From a checkpoint of a small transformer trained on Wikipedia: rotary positions.
Each number is 50 + 15 x the weight over its row's rms, rounded and kept within 0 to 99. Layers, rows and columns count from 0. The size before them is the row's rms in percent of the matrix's.

# up: layer 6 MLP up, 256x96, rms 0.0853, rows 163-229, columns 32-63
# down: layer 6 MLP down (transposed), 256x96, rms 0.0761, rows 163-229, columns 32-63
# gate: layer 6 MLP gate, 256x96, rms 0.0867, rows 164-229, columns 32-63
up163 108:53 74 36 65 50 71 63 83 67 50 54 37 75 64 56 57 53 40 43 71 80 58 54 43 50 29 64 69 69 34 55 64
down163 117:64 71 51 22 47 60 44 41 24 75 39 15 51 32 42 44 51 57 69 63 56 47 37 49 80 26 65 40 51 41 30 51
gate164 104:24 42 62 66 51 35 33 52 54 21 48 41 62 39 40 65 78 36 64 58 43 52 33 50 41 58 50 57 80 56 59 52
up164 114:49 49 43 42 56 47 37 51 54 59 62 51 31 69 75 43 32 43 44 74 58 25 49 65 22 52 53 29 15 49 85 59
down164 114:26 26 71 69 61 70 51 73 40 65 61 48 81 45 30 58 59 53 71 72 58 68 32 43 69 56 58 72 54 53 30 47
gate165 088:44 80 45 62 53 69 61 29 72 53 37 72 57 32 52 79 48 75 59 32 33 34 60 52 53 64 58 39 49 71 62 44
up165 098:52 37 65 44 42 69 40 72 57 23 69 73 74 09 30 28 38 58 27 73 49 53 51 58 50 68 41 71 29 41 60 32
down165 088:50 64 48 61 46 25 33 42 25 74 67 38 39 57 53 63 79 30 52 32 29 61 82 51 44 56 63 43 50 48 48 84
gate166 084:62 66 25 45 36 20 48 39 34 45 29 57 90 34 57 64 32 55 58 23 38 78 68 24 55 44 39 61 59 52 33 14
up166 079:38 51 28 40 26 55 56 59 51 39 56 72 74 60 71 54 48 52 51 54 45 47 75 55 51 16 36 33 65 26 74 50
down166 084:38 80 45 50 54 42 45 44 37 62 61 76 60 55 26 57 59 35 38 44 44 16 57 70 52 55 42 54 28 56 59 39
gate167 113:28 49 57 36 58 69 50 43 56 58 44 63 54 62 43 87 48 38 67 72 24 53 46 81 38 44 53 65 43 56 41 66
up167 104:62 80 52 28 60 47 54 41 46 61 64 67 66 38 59 40 48 63 50 54 48 65 64 66 51 38 25 51 50 39 02 55
down167 107:44 28 51 49 49 46 30 66 53 22 23 51 46 45 46 88 33 52 52 41 27 70 39 39 37 34 47 39 32 62 54 46
gate168 084:52 53 86 32 54 35 58 63 44 57 45 38 24 70 40 83 37 24 65 76 45 59 29 20 61 59 43 59 48 54 78 33
up168 094:28 63 68 76 71 58 51 28 56 38 71 65 56 45 39 38 36 48 65 41 69 45 51 45 78 36 67 46 71 48 46 64
down168 093:51 45 46 37 36 25 43 86 54 14 55 38 50 60 43 42 58 66 61 46 55 46 33 53 22 55 52 41 49 48 49 69
gate169 100:61 57 40 75 33 55 60 57 46 49 67 66 43 50 40 78 66 46 43 37 75 46 31 57 57 60 47 29 45 41 16 42
up169 100:67 39 72 65 44 74 43 58 57 55 51 59 77 39 47 85 62 84 64 30 55 50 35 43 55 85 38 66 45 56 45 31
down169 098:14 59 46 30 71 44 61 26 65 67 51 37 43 33 33 39 25 37 40 47 21 27 45 35 36 49 52 66 35 59 39 47
gate170 092:58 25 61 51 24 62 67 27 55 63 29 36 46 23 24 24 61 29 48 50 86 69 46 60 69 39 61 65 45 48 56 50
up170 095:30 73 44 63 60 62 73 53 37 36 37 71 72 64 33 55 52 46 48 29 48 50 42 50 52 25 38 63 73 72 27 20
down170 090:69 40 38 45 36 59 70 22 61 37 37 40 25 45 52 29 61 61 67 58 67 63 62 60 27 30 63 60 30 50 48 52
gate171 084:42 47 49 45 55 73 75 54 45 59 49 19 38 27 41 54 63 52 76 47 49 59 50 50 33 50 43 41 31 52 47 83
up171 085:70 61 29 40 63 55 69 60 60 62 52 13 50 27 63 66 36 68 48 99 42 33 50 74 27 58 56 47 43 46 53 54
down171 089:55 49 56 34 44 39 41 59 40 33 48 70 41 64 66 54 86 52 47 37 55 70 49 53 49 35 34 48 76 41 49 55
gate172 072:78 44 49 58 51 29 78 63 30 14 59 37 34 55 54 51 61 48 70 26 51 33 37 34 19 56 37 50 61 36 21 70
up172 077:85 22 48 44 68 64 43 32 71 45 54 57 66 28 33 43 28 51 53 57 49 47 67 38 56 45 56 63 60 39 48 47
down172 082:92 33 51 35 62 30 47 40 56 31 56 50 68 32 24 64 45 42 63 34 44 36 44 31 36 65 35 60 52 42 33 73
gate173 113:83 21 40 37 41 39 63 65 47 54 23 46 52 34 45 46 57 38 66 79 58 59 71 63 34 34 67 54 54 21 45 63
up173 097:32 52 44 69 60 65 48 61 62 50 61 31 63 53 39 69 43 53 43 24 48 63 59 40 59 54 31 58 43 87 45 36
down173 098:88 25 44 60 22 58 62 65 55 69 28 41 56 43 25 46 48 28 69 69 35 50 81 35 27 43 59 60 43 46 35 48
gate174 116:47 39 91 46 68 70 40 54 61 84 80 48 48 31 69 51 64 70 51 28 64 58 33 34 41 29 61 59 34 74 46 60
up174 106:58 56 32 58 38 34 33 54 50 27 23 33 44 56 47 49 50 50 49 79 37 33 75 61 74 60 61 40 55 46 47 52
down174 117:41 63 77 56 51 57 43 49 38 70 60 48 42 36 43 25 52 49 83 30 65 48 41 77 21 75 35 32 48 48 44 65
gate175 108:83 40 58 52 39 53 65 43 51 57 40 49 54 55 54 43 84 34 45 26 67 51 41 32 31 49 79 58 41 57 61 66
up175 112:70 42 51 62 27 69 51 36 23 65 47 65 66 37 52 28 42 55 45 63 54 88 57 27 25 32 71 38 64 33 14 39
down175 111:39 51 62 41 49 34 68 61 59 52 30 47 45 54 37 48 71 46 64 47 49 37 35 43 28 35 71 69 48 65 70 64
gate176 104:51 43 27 31 60 34 60 52 58 41 50 57 38 53 48 52 42 55 74 62 62 35 61 62 47 64 64 88 28 36 79 41
up176 103:71 57 44 75 26 63 48 96 46 54 58 21 71 22 58 49 31 34 66 86 24 43 18 57 51 63 43 56 55 53 52 43
down176 098:29 63 69 44 34 38 24 45 61 53 52 76 38 76 24 54 62 52 67 41 66 14 71 38 51 14 64 27 43 56 49 52
gate177 096:44 58 47 54 47 28 61 37 42 31 47 54 33 59 47 72 48 67 60 51 71 47 78 49 39 43 39 66 51 50 37 87
up177 077:29 48 37 20 68 72 59 60 51 62 37 41 49 61 60 45 37 41 24 36 49 62 45 51 66 56 45 35 47 60 37 50
down177 094:42 50 34 63 38 82 47 43 64 26 35 52 37 54 31 77 45 55 50 51 80 20 66 70 46 40 48 37 56 48 40 63
gate178 095:53 42 59 69 48 43 22 31 41 40 58 62 59 19 37 28 51 73 36 54 61 33 45 47 28 71 39 51 17 27 28 54
up178 094:59 49 41 79 14 53 33 39 56 52 59 72 68 20 44 45 71 65 54 62 62 56 34 42 46 57 50 49 29 55 31 38
down178 098:48 57 53 59 31 64 33 58 60 71 51 28 57 50 55 94 59 39 56 52 43 62 61 64 54 39 41 30 56 69 64 41
gate179 049:30 37 43 65 36 74 56 39 74 54 60 61 82 40 58 25 38 68 49 53 67 47 42 67 50 41 36 24 26 51 44 61
up179 045:49 31 51 41 57 58 53 75 42 41 56 55 46 64 64 68 57 44 57 37 34 33 53 40 50 50 59 56 50 50 26 52
down179 041:52 36 54 36 57 62 58 55 47 42 42 47 61 54 51 38 49 69 82 56 47 40 43 47 90 51 62 14 49 36 40 73
gate180 111:44 52 36 42 66 51 58 51 41 60 43 56 71 36 32 52 61 51 64 52 53 24 35 78 66 44 68 66 59 42 52 83
up180 121:57 56 41 26 31 52 32 39 60 50 56 66 51 42 83 49 42 43 36 66 45 37 80 70 56 40 63 59 58 80 50 61
down180 104:47 31 10 23 50 50 56 64 43 46 48 53 70 55 41 61 67 36 83 48 63 59 42 59 74 28 51 76 42 41 25 44
gate181 107:41 57 34 48 66 01 63 29 45 51 41 32 67 50 49 54 49 33 25 48 37 62 88 69 77 64 66 35 50 51 58 42
up181 110:72 50 51 42 43 41 59 39 48 43 65 60 51 87 59 59 23 19 60 56 44 43 26 40 40 58 42 83 63 45 73 55
down181 109:42 57 61 51 56 20 54 37 56 69 31 29 41 30 29 29 66 53 70 38 51 40 78 57 50 40 44 33 25 31 56 36
gate182 103:60 56 43 41 30 43 17 60 47 36 75 45 41 20 61 51 36 26 38 36 42 42 77 36 30 36 66 71 79 23 59 59
up182 101:62 46 49 59 78 33 55 45 58 43 22 61 64 88 27 41 65 58 69 76 66 59 57 53 67 48 63 36 35 88 23 67
down182 105:79 45 42 65 44 37 16 53 55 35 49 69 69 50 45 61 70 46 67 65 46 64 83 30 59 34 93 61 69 42 39 81
gate183 073:39 60 31 47 36 31 69 42 37 64 51 57 61 54 55 75 32 48 78 62 64 45 66 58 45 40 47 36 42 29 71 74
up183 088:47 79 15 84 40 45 25 50 46 52 51 38 35 39 33 62 38 28 46 08 45 48 41 35 50 48 10 53 43 59 47 40
down183 088:51 52 56 24 65 60 52 51 30 56 47 55 45 49 71 63 47 77 36 86 83 39 59 73 36 26 75 51 39 64 51 43
gate184 103:41 25 46 62 36 30 62 44 33 69 49 35 64 66 46 46 55 53 40 61 52 56 56 76 67 80 76 17 71 62 29 52
up184 102:52 65 59 49 47 46 43 46 59 65 55 78 58 25 28 55 46 49 66 57 75 77 59 72 46 59 45 30 92 44 71 73
down184 101:65 53 49 36 53 65 52 38 66 20 56 47 48 51 57 64 47 64 52 36 46 46 38 36 27 40 42 81 52 50 45 33
gate185 092:40 51 42 40 52 41 47 24 73 40 62 55 85 52 55 24 57 39 63 31 61 35 50 63 44 55 45 48 41 29 43 60
up185 110:18 39 51 56 43 56 34 58 69 45 47 62 43 40 55 52 44 49 39 38 56 69 65 66 79 46 46 49 24 19 40 68
down185 099:62 32 55 67 49 39 42 68 49 55 48 81 34 38 77 51 56 50 44 50 23 75 28 61 70 32 55 77 73 49 29 24
gate186 107:58 43 99 47 62 49 34 63 57 53 28 41 55 47 28 25 57 41 52 66 66 43 44 33 61 56 57 64 58 24 60 41
up186 106:73 42 54 28 70 58 58 63 51 53 65 57 29 65 53 40 98 33 25 22 68 59 41 69 31 36 49 32 37 45 75 73
down186 111:33 29 54 68 42 32 27 49 51 71 19 54 63 45 84 47 34 31 52 48 68 55 59 08 66 70 53 69 78 50 54 37
gate187 097:68 54 31 66 39 44 48 58 58 50 63 25 32 46 39 89 49 23 59 41 46 69 46 81 36 64 34 70 52 22 30 36
up187 099:91 76 41 61 51 59 34 58 47 37 84 42 56 26 49 69 58 44 78 62 21 39 95 50 43 66 44 67 53 59 45 68
down187 095:29 43 50 22 53 56 55 59 50 41 52 34 65 60 44 27 65 23 60 54 58 52 47 50 44 63 41 53 46 46 68 35
gate188 099:51 46 31 56 71 34 64 16 49 49 59 63 85 46 38 65 70 52 45 48 51 65 58 52 62 69 99 53 44 48 62 67
up188 099:44 48 74 49 50 62 47 61 58 52 46 17 22 76 52 35 38 45 53 46 38 30 33 48 49 40 03 34 52 44 37 28
down188 102:38 57 40 51 38 78 51 40 58 83 50 81 60 51 30 48 73 51 43 38 47 20 57 35 51 48 92 41 48 43 44 59
gate189 107:49 63 80 61 52 33 46 38 40 49 34 42 79 38 34 56 31 34 42 53 57 45 42 59 47 81 56 43 02 55 52 59
up189 110:73 73 56 63 47 72 56 57 43 67 57 39 75 52 37 67 24 36 44 59 34 44 35 46 40 58 65 64 23 39 45 57
down189 112:02 56 63 29 57 56 43 68 12 57 59 40 48 28 52 76 68 59 44 38 72 65 52 48 55 34 42 50 58 34 50 33
gate190 112:66 63 79 46 46 67 63 74 50 65 30 66 70 46 65 50 46 36 62 48 42 44 24 66 36 56 46 24 50 36 66 28
up190 109:42 36 45 42 58 25 24 45 38 70 59 50 66 35 39 48 70 56 61 55 36 51 50 75 50 31 70 88 48 50 29 61
down190 118:37 71 63 55 43 70 67 69 56 15 36 54 55 67 61 42 39 45 39 64 52 29 31 34 48 63 58 31 36 41 50 22
gate191 055:64 19 75 48 50 51 40 69 73 55 26 31 48 63 53 49 74 50 48 49 61 26 54 70 77 53 70 22 51 56 44 44
up191 059:26 59 43 44 73 32 50 52 49 41 44 31 36 80 47 31 69 38 39 56 41 32 60 60 48 40 38 64 80 38 41 40
down191 054:17 82 69 37 56 52 40 53 31 62 49 63 61 53 50 69 71 43 25 39 64 56 57 50 42 36 62 51 59 33 46 29
gate192 097:41 60 64 39 96 37 40 53 62 73 61 37 50 36 66 56 49 55 60 68 41 43 52 57 34 43 19 46 31 68 58 84
up192 094:47 62 42 50 22 53 34 43 52 36 46 43 76 55 56 56 11 48 53 68 58 53 31 49 54 44 40 38 56 56 36 30
down192 100:60 36 56 57 68 56 65 47 28 63 57 59 36 45 39 60 83 46 46 31 38 58 69 41 30 64 50 70 55 50 53 69
gate193 082:41 34 62 05 59 60 53 52 59 60 76 54 77 50 58 58 50 73 62 55 34 49 45 36 28 51 35 55 22 51 48 67
up193 081:57 61 40 72 36 42 55 47 55 38 49 51 47 35 29 14 38 62 60 60 57 81 68 42 69 52 53 48 79 32 50 40
down193 078:88 80 36 71 38 54 50 49 36 33 84 52 16 68 39 54 69 60 32 64 79 55 39 43 51 53 27 54 18 50 53 67
gate194 113:38 32 72 57 59 43 65 48 53 52 34 43 63 65 57 38 69 65 40 18 46 79 34 67 56 46 45 49 37 42 33 58
up194 097:50 41 15 50 35 36 32 45 43 62 21 56 39 44 61 39 18 54 68 41 57 62 62 23 39 60 46 27 41 55 36 23
down194 104:36 51 61 60 55 25 48 24 56 67 64 26 42 54 61 44 56 51 49 32 45 42 54 42 49 41 57 26 51 32 36 56
gate195 100:43 53 53 59 67 58 65 19 63 56 38 43 61 45 38 58 43 53 69 54 64 46 70 50 67 35 65 52 68 66 67 43
up195 099:61 46 71 62 48 72 87 30 36 67 52 50 32 77 52 62 69 60 50 56 60 37 59 59 47 60 63 37 43 63 64 29
down195 098:56 50 50 50 65 46 59 47 58 09 28 61 64 67 63 53 49 36 32 74 54 72 44 55 48 64 57 40 61 62 55 49
gate196 098:42 59 59 40 39 52 79 72 41 47 63 69 49 44 66 42 49 43 57 69 49 76 68 64 26 68 42 51 60 26 18 49
up196 102:18 54 42 78 68 31 52 52 59 59 57 29 32 84 35 64 46 68 47 77 36 43 70 51 52 51 77 37 24 22 60 40
down196 098:52 35 36 63 55 57 44 33 51 53 47 44 39 49 55 58 56 28 50 27 42 61 45 53 45 39 50 82 91 59 56 66
gate197 100:50 74 96 61 61 44 58 53 36 32 57 58 66 49 48 76 31 58 50 42 33 54 68 29 58 52 38 56 65 59 54 34
up197 099:34 60 57 62 72 53 36 40 65 59 43 76 33 54 57 85 30 44 52 53 52 57 69 50 55 56 62 20 59 37 28 49
down197 099:36 15 24 46 63 55 35 62 72 61 23 24 55 44 53 44 56 62 25 60 43 32 40 59 27 21 26 57 61 22 77 36
gate198 100:68 56 46 37 48 63 64 54 30 48 43 68 50 52 64 32 52 49 48 32 43 56 40 53 55 58 22 38 40 80 68 19
up198 104:50 61 51 39 46 32 76 58 52 52 52 50 62 35 44 77 38 55 46 50 55 44 68 40 39 36 54 46 54 50 22 53
down198 095:58 61 66 53 47 68 31 46 64 37 54 76 27 47 47 51 54 57 56 53 18 54 52 46 42 31 63 49 48 50 59 24
gate199 050:56 32 47 70 54 69 59 74 33 68 70 40 34 56 50 39 52 42 50 60 70 51 42 43 34 56 50 47 54 44 38 55
up199 052:43 67 40 77 64 33 53 78 69 48 42 49 35 75 65 33 50 43 56 59 56 54 37 40 28 33 39 81 72 39 48 59
down199 047:49 64 46 68 52 22 83 77 70 85 26 29 52 83 37 46 52 29 38 63 55 46 14 35 63 59 56 62 40 30 59 61
gate200 096:61 58 81 51 74 63 41 28 56 53 42 73 43 46 46 60 43 56 86 52 47 48 57 73 42 23 17 08 70 52 28 54
up200 106:50 33 38 84 76 40 65 61 57 71 63 37 55 80 44 52 30 44 64 50 38 61 55 56 61 58 56 33 52 60 62 35
down200 095:55 56 69 11 46 72 68 48 34 27 47 54 38 42 82 54 64 31 38 36 42 30 40 53 46 59 55 80 50 51 21 53
gate201 091:61 52 38 38 62 72 24 77 47 30 47 45 58 41 37 61 41 20 29 29 40 18 55 54 41 54 24 72 40 24 57 53
up201 086:10 40 28 65 34 57 48 55 54 55 57 60 39 54 53 46 58 53 51 59 54 49 41 45 91 56 76 33 65 69 21 41
down201 095:52 61 41 60 52 72 38 45 58 30 58 34 53 42 33 55 52 28 44 22 50 42 60 46 30 49 50 59 61 63 78 34
gate202 105:47 54 41 50 20 52 31 64 67 38 46 35 25 45 76 63 33 54 63 60 29 52 66 43 49 71 45 78 61 30 20 43
up202 101:28 60 62 44 46 33 37 40 29 53 64 74 78 44 18 53 46 53 44 44 71 57 54 71 61 28 43 36 51 71 78 57
down202 102:40 41 68 57 48 57 72 51 42 30 33 55 67 53 31 69 44 49 59 63 48 55 55 67 64 35 61 45 43 43 26 46
gate203 092:55 46 35 64 70 23 66 61 15 75 55 26 45 38 67 83 31 57 37 44 46 47 58 38 51 70 49 27 38 49 45 42
up203 100:37 33 44 33 36 53 43 64 46 46 35 38 55 34 70 44 59 64 53 39 66 46 44 60 56 49 42 61 69 79 59 62
down203 098:52 63 47 73 67 21 56 51 19 45 62 29 51 49 51 85 04 48 58 62 35 26 47 20 36 55 56 35 65 35 58 21
gate204 112:47 54 44 24 56 40 47 47 51 56 56 51 34 65 58 69 52 42 46 43 65 28 42 38 55 40 50 48 42 57 28 75
up204 109:49 59 70 64 46 50 54 57 63 30 28 61 68 44 29 47 62 57 38 49 75 48 36 12 54 61 34 93 53 54 36 44
down204 116:43 52 56 40 23 46 38 38 59 82 41 50 49 66 62 31 73 25 38 57 77 71 43 47 50 49 75 38 39 41 37 57
gate205 105:66 56 49 08 48 46 64 29 65 57 45 29 47 58 65 32 30 49 28 35 58 29 41 43 32 40 51 39 65 37 60 52
up205 104:76 30 67 31 59 76 40 30 21 20 49 42 52 34 66 43 57 54 34 58 27 42 38 49 47 38 31 49 37 60 51 68
down205 100:46 62 29 72 33 29 49 45 90 66 49 74 41 52 42 52 36 37 66 46 72 38 57 35 54 43 41 21 54 36 59 20
gate206 097:57 39 60 36 49 82 47 54 40 64 27 70 72 21 59 60 47 57 41 44 64 63 50 51 63 41 50 43 51 55 36 29
up206 105:28 53 51 61 44 40 53 58 53 56 66 51 67 61 42 73 53 35 32 51 29 45 67 34 35 83 49 60 49 27 51 71
down206 099:41 47 59 31 56 65 59 49 59 45 54 44 81 26 55 78 59 27 16 43 33 55 63 50 32 77 65 63 58 59 28 39
gate207 098:22 33 50 37 43 45 54 41 41 56 57 58 45 76 65 56 43 30 48 66 79 44 58 35 32 22 49 45 65 26 64 44
up207 091:45 45 43 63 54 63 41 50 48 63 76 64 79 56 29 17 49 33 61 48 58 32 31 51 16 26 40 47 50 55 41 43
down207 095:19 33 57 63 37 42 47 54 42 62 68 58 54 59 78 63 73 34 47 73 64 67 57 32 25 32 55 51 87 22 42 35
gate208 097:30 49 73 43 18 43 62 46 41 33 34 64 58 33 59 53 67 23 22 41 35 43 74 59 57 40 30 51 43 32 40 48
up208 098:78 58 42 44 79 53 66 64 64 59 34 56 50 72 36 60 28 74 62 65 52 50 19 49 38 46 67 32 60 76 58 48
down208 104:56 52 60 48 50 57 43 38 34 44 66 85 50 56 83 22 50 26 49 20 34 28 78 48 67 54 39 63 46 69 28 44
gate209 122:31 46 57 32 53 26 37 51 40 51 41 44 37 46 71 17 64 66 40 19 64 38 55 42 52 36 71 26 30 74 39 70
up209 110:35 55 30 61 61 56 62 52 56 45 73 70 63 56 40 70 69 43 55 82 60 41 28 44 47 44 40 39 90 57 42 43
down209 113:23 51 69 24 52 55 69 29 62 54 62 58 51 46 64 73 59 62 75 64 51 48 57 54 38 56 37 41 47 57 43 48
gate210 112:23 51 51 21 80 36 37 71 36 54 28 51 44 58 66 63 48 49 64 67 38 64 99 57 38 47 62 57 40 68 51 61
up210 099:75 66 44 50 59 68 23 66 39 67 65 37 54 47 61 34 31 35 40 33 41 37 63 16 43 48 21 27 62 63 36 47
down210 108:35 41 51 21 76 43 49 67 30 62 41 48 57 50 50 73 46 55 66 52 59 56 78 58 46 51 65 55 36 63 67 57
gate211 125:38 55 49 67 43 30 62 53 63 58 50 41 54 56 22 46 58 45 43 28 47 56 43 54 32 60 81 57 36 37 57 57
up211 108:53 29 33 82 39 62 39 67 57 68 68 31 38 43 52 30 41 59 36 44 61 48 61 48 56 46 45 34 65 83 44 49
down211 116:40 50 53 59 65 78 54 49 61 81 50 44 69 61 43 40 64 42 27 17 35 47 40 34 45 59 57 81 29 37 51 50
gate212 097:62 33 27 45 64 21 39 47 56 29 43 33 72 80 22 54 71 39 64 59 35 27 51 51 69 71 28 59 44 36 68 60
up212 080:69 39 57 53 45 67 35 40 40 46 72 62 39 36 44 40 17 48 28 41 43 39 75 31 31 48 95 57 53 67 54 71
down212 103:81 27 32 44 55 31 37 33 54 32 42 38 77 70 10 70 64 30 41 49 23 32 80 18 68 65 65 50 81 35 63 39
gate213 112:46 60 32 56 38 43 61 78 55 61 56 62 77 35 55 81 54 66 33 50 34 45 64 64 27 34 36 33 53 61 16 29
up213 092:64 67 52 33 59 40 25 35 34 49 37 32 61 86 58 40 61 39 23 50 81 91 59 47 67 47 43 54 54 45 41 59
down213 116:58 62 40 41 44 50 66 56 32 46 56 69 70 40 66 47 28 47 27 50 32 77 55 86 38 47 28 34 65 49 57 27
gate214 103:39 49 68 61 43 42 63 41 50 70 57 50 55 38 41 65 43 35 74 56 39 54 77 67 58 26 52 62 53 55 69 43
up214 112:49 46 38 45 43 54 27 61 35 42 51 53 59 33 52 55 57 56 50 38 72 51 47 37 54 44 70 40 40 54 64 42
down214 109:46 53 49 36 65 59 45 37 48 58 63 43 75 44 71 44 52 59 73 25 32 49 67 52 74 58 50 63 47 48 59 56
gate215 068:50 42 37 48 40 47 49 45 59 46 65 38 64 62 45 41 63 52 82 64 73 53 75 71 88 43 78 69 75 20 16 57
up215 077:43 40 52 72 50 52 47 62 67 45 43 45 57 27 58 69 68 42 38 73 52 25 40 31 59 53 59 56 58 76 47 46
down215 072:56 38 36 55 34 38 46 54 55 30 88 26 60 51 36 28 41 65 41 46 43 65 57 63 65 49 41 39 67 51 45 46
gate216 096:32 39 26 46 37 60 64 53 24 42 49 37 71 48 41 64 61 43 55 16 43 62 36 26 78 46 54 61 41 41 46 38
up216 089:26 44 51 56 42 59 45 54 52 33 44 40 26 54 77 68 49 33 56 49 43 41 52 46 25 52 82 22 44 39 72 49
down216 089:35 38 33 58 37 61 52 37 47 69 61 47 57 67 60 57 45 41 56 14 75 53 58 57 68 30 38 53 41 48 50 48
gate217 089:55 64 61 48 58 59 44 34 34 17 59 56 41 49 58 38 63 71 92 51 40 56 66 54 62 09 25 31 55 41 35 59
up217 117:38 16 56 68 46 33 25 56 38 49 31 77 55 34 45 47 64 17 45 75 31 56 64 60 55 73 61 41 28 43 78 90
down217 104:64 93 42 36 76 33 65 31 48 37 79 36 37 67 57 47 39 81 58 38 64 63 38 58 59 26 33 54 67 53 21 28
gate218 094:40 41 73 84 52 66 46 40 46 55 32 53 51 20 35 38 68 44 55 53 78 79 57 67 53 72 74 42 48 51 63 47
up218 105:65 59 46 50 41 62 64 28 70 44 48 51 45 32 59 39 37 13 44 60 60 50 43 36 68 53 46 60 48 34 32 16
down218 096:42 44 76 56 40 45 24 55 20 41 35 66 61 54 34 60 85 54 45 42 63 52 47 58 32 81 45 44 36 64 67 63
gate219 115:56 59 30 48 54 60 41 49 56 35 46 51 31 33 32 42 32 39 32 65 55 23 50 62 41 38 44 46 37 23 33 35
up219 119:31 71 37 41 68 78 40 25 42 48 43 50 36 42 36 42 43 45 47 55 30 58 32 68 49 38 61 31 63 78 70 50
down219 122:54 47 48 17 40 53 33 37 52 47 41 25 29 39 70 25 48 57 19 38 47 46 65 62 41 37 59 50 48 56 53 25
gate220 102:58 57 46 36 80 38 77 64 43 58 61 34 57 69 64 62 41 59 58 30 44 56 40 56 25 41 37 65 53 50 36 53
up220 101:57 53 50 80 32 51 11 40 63 38 44 64 47 49 53 53 78 29 44 48 47 47 64 45 60 64 57 28 44 38 58 46
down220 108:47 53 39 34 50 50 45 28 44 49 74 54 67 49 84 50 53 47 65 26 65 29 50 64 52 46 43 31 35 51 44 52
gate221 100:34 70 44 52 70 42 53 31 53 44 34 64 46 39 31 28 49 58 40 46 46 60 65 70 67 49 61 47 58 59 40 25
up221 102:67 60 23 18 50 63 67 46 47 57 52 72 56 34 59 31 32 47 24 57 58 33 50 68 30 51 43 68 50 51 59 55
down221 101:24 55 45 61 79 61 48 50 50 46 48 55 31 51 66 24 48 65 53 36 29 49 46 51 70 41 52 48 26 58 33 29
gate222 103:44 46 56 59 38 50 71 52 62 62 50 48 47 49 41 48 43 61 58 62 32 62 63 30 25 61 75 71 53 11 75 47
up222 098:59 35 57 74 72 79 40 26 43 26 77 81 43 71 55 43 39 58 65 39 53 42 39 75 52 73 68 42 26 42 55 53
down222 098:44 50 61 38 25 45 63 51 54 51 40 39 40 26 55 49 57 51 36 58 23 47 56 03 32 44 59 72 70 25 48 34
gate223 057:52 59 56 10 71 52 49 63 67 56 50 29 45 56 51 48 45 42 58 49 57 35 54 38 30 76 65 68 68 39 53 73
up223 061:41 37 46 53 32 37 56 76 45 53 25 55 42 49 36 54 52 26 07 44 38 71 57 73 34 44 40 67 42 60 72 66
down223 057:46 40 50 34 38 36 35 71 62 46 32 37 41 48 30 33 34 30 25 47 41 84 79 49 36 64 69 60 41 52 53 50
gate224 080:50 61 58 55 29 26 66 48 62 57 49 61 14 61 61 45 60 62 69 59 70 53 73 52 63 30 44 53 46 29 27 77
up224 096:48 24 65 40 59 71 46 71 58 49 48 43 65 38 44 41 64 39 49 47 82 53 37 57 36 74 56 42 81 66 78 40
down224 089:43 89 32 49 43 21 57 31 56 38 59 50 49 59 69 60 49 57 55 71 35 58 53 43 84 09 38 31 27 33 31 38
gate225 095:61 23 31 44 51 19 53 45 49 48 48 45 50 23 51 69 66 42 19 67 37 39 36 64 59 57 48 39 38 39 29 40
up225 100:43 77 57 39 42 71 65 46 60 63 60 58 44 83 63 56 40 61 84 36 48 56 36 31 62 46 47 68 55 62 28 56
down225 102:44 31 57 36 34 49 41 50 51 68 29 58 37 24 20 80 64 40 14 67 31 47 66 40 44 76 57 46 43 41 78 46
gate226 103:17 47 46 40 58 31 72 50 58 60 58 53 58 53 46 75 65 52 26 50 60 52 41 55 39 45 65 57 38 54 43 61
up226 105:41 62 46 58 76 31 65 56 73 42 68 41 49 59 78 60 55 33 57 56 49 19 23 43 55 42 40 35 53 49 57 47
down226 103:81 43 31 33 40 60 53 38 50 53 32 52 48 43 40 44 51 70 45 51 55 62 53 28 84 66 50 52 49 34 43 46
gate227 107:61 35 48 44 41 45 63 66 73 51 64 59 49 61 42 61 44 49 43 26 47 28 76 64 57 61 75 46 72 37 61 35
up227 117:51 66 36 34 61 55 73 38 33 49 43 65 67 19 47 28 69 50 63 65 73 54 30 67 61 50 50 38 46 79 68 71
down227 108:52 31 66 49 37 35 67 50 57 58 27 37 44 57 39 51 22 47 65 47 44 49 89 36 63 50 51 60 59 44 19 61
gate228 083:67 53 64 58 49 37 34 25 33 34 49 72 47 31 65 66 44 21 68 53 51 53 48 66 80 64 73 35 56 42 09 58
up228 086:32 64 31 45 71 54 50 23 53 70 76 62 32 52 50 57 59 65 39 54 21 48 37 57 45 45 47 54 35 35 64 51
down228 087:58 40 67 71 46 14 67 50 48 72 58 23 61 32 51 48 46 33 55 64 27 43 36 46 39 52 45 59 42 36 53 53
gate229 117:53 21 69 40 56 62 61 43 40 65 81 44 52 40 27 36 38 72 44 47 60 77 51 43 56 56 58 59 26 70 45 62
up229 119:45 17 41 57 47 56 47 21 47 70 50 55 37 44 23 26 81 59 25 47 65 37 50 66 56 48 52 38 51 60 52 65
down229 118:54 59 48 66 55 51 42 73 59 34 31 57 50 45 52 39 47 57 75 70 45 43 46 38 48 42 41 36 58 51 90 35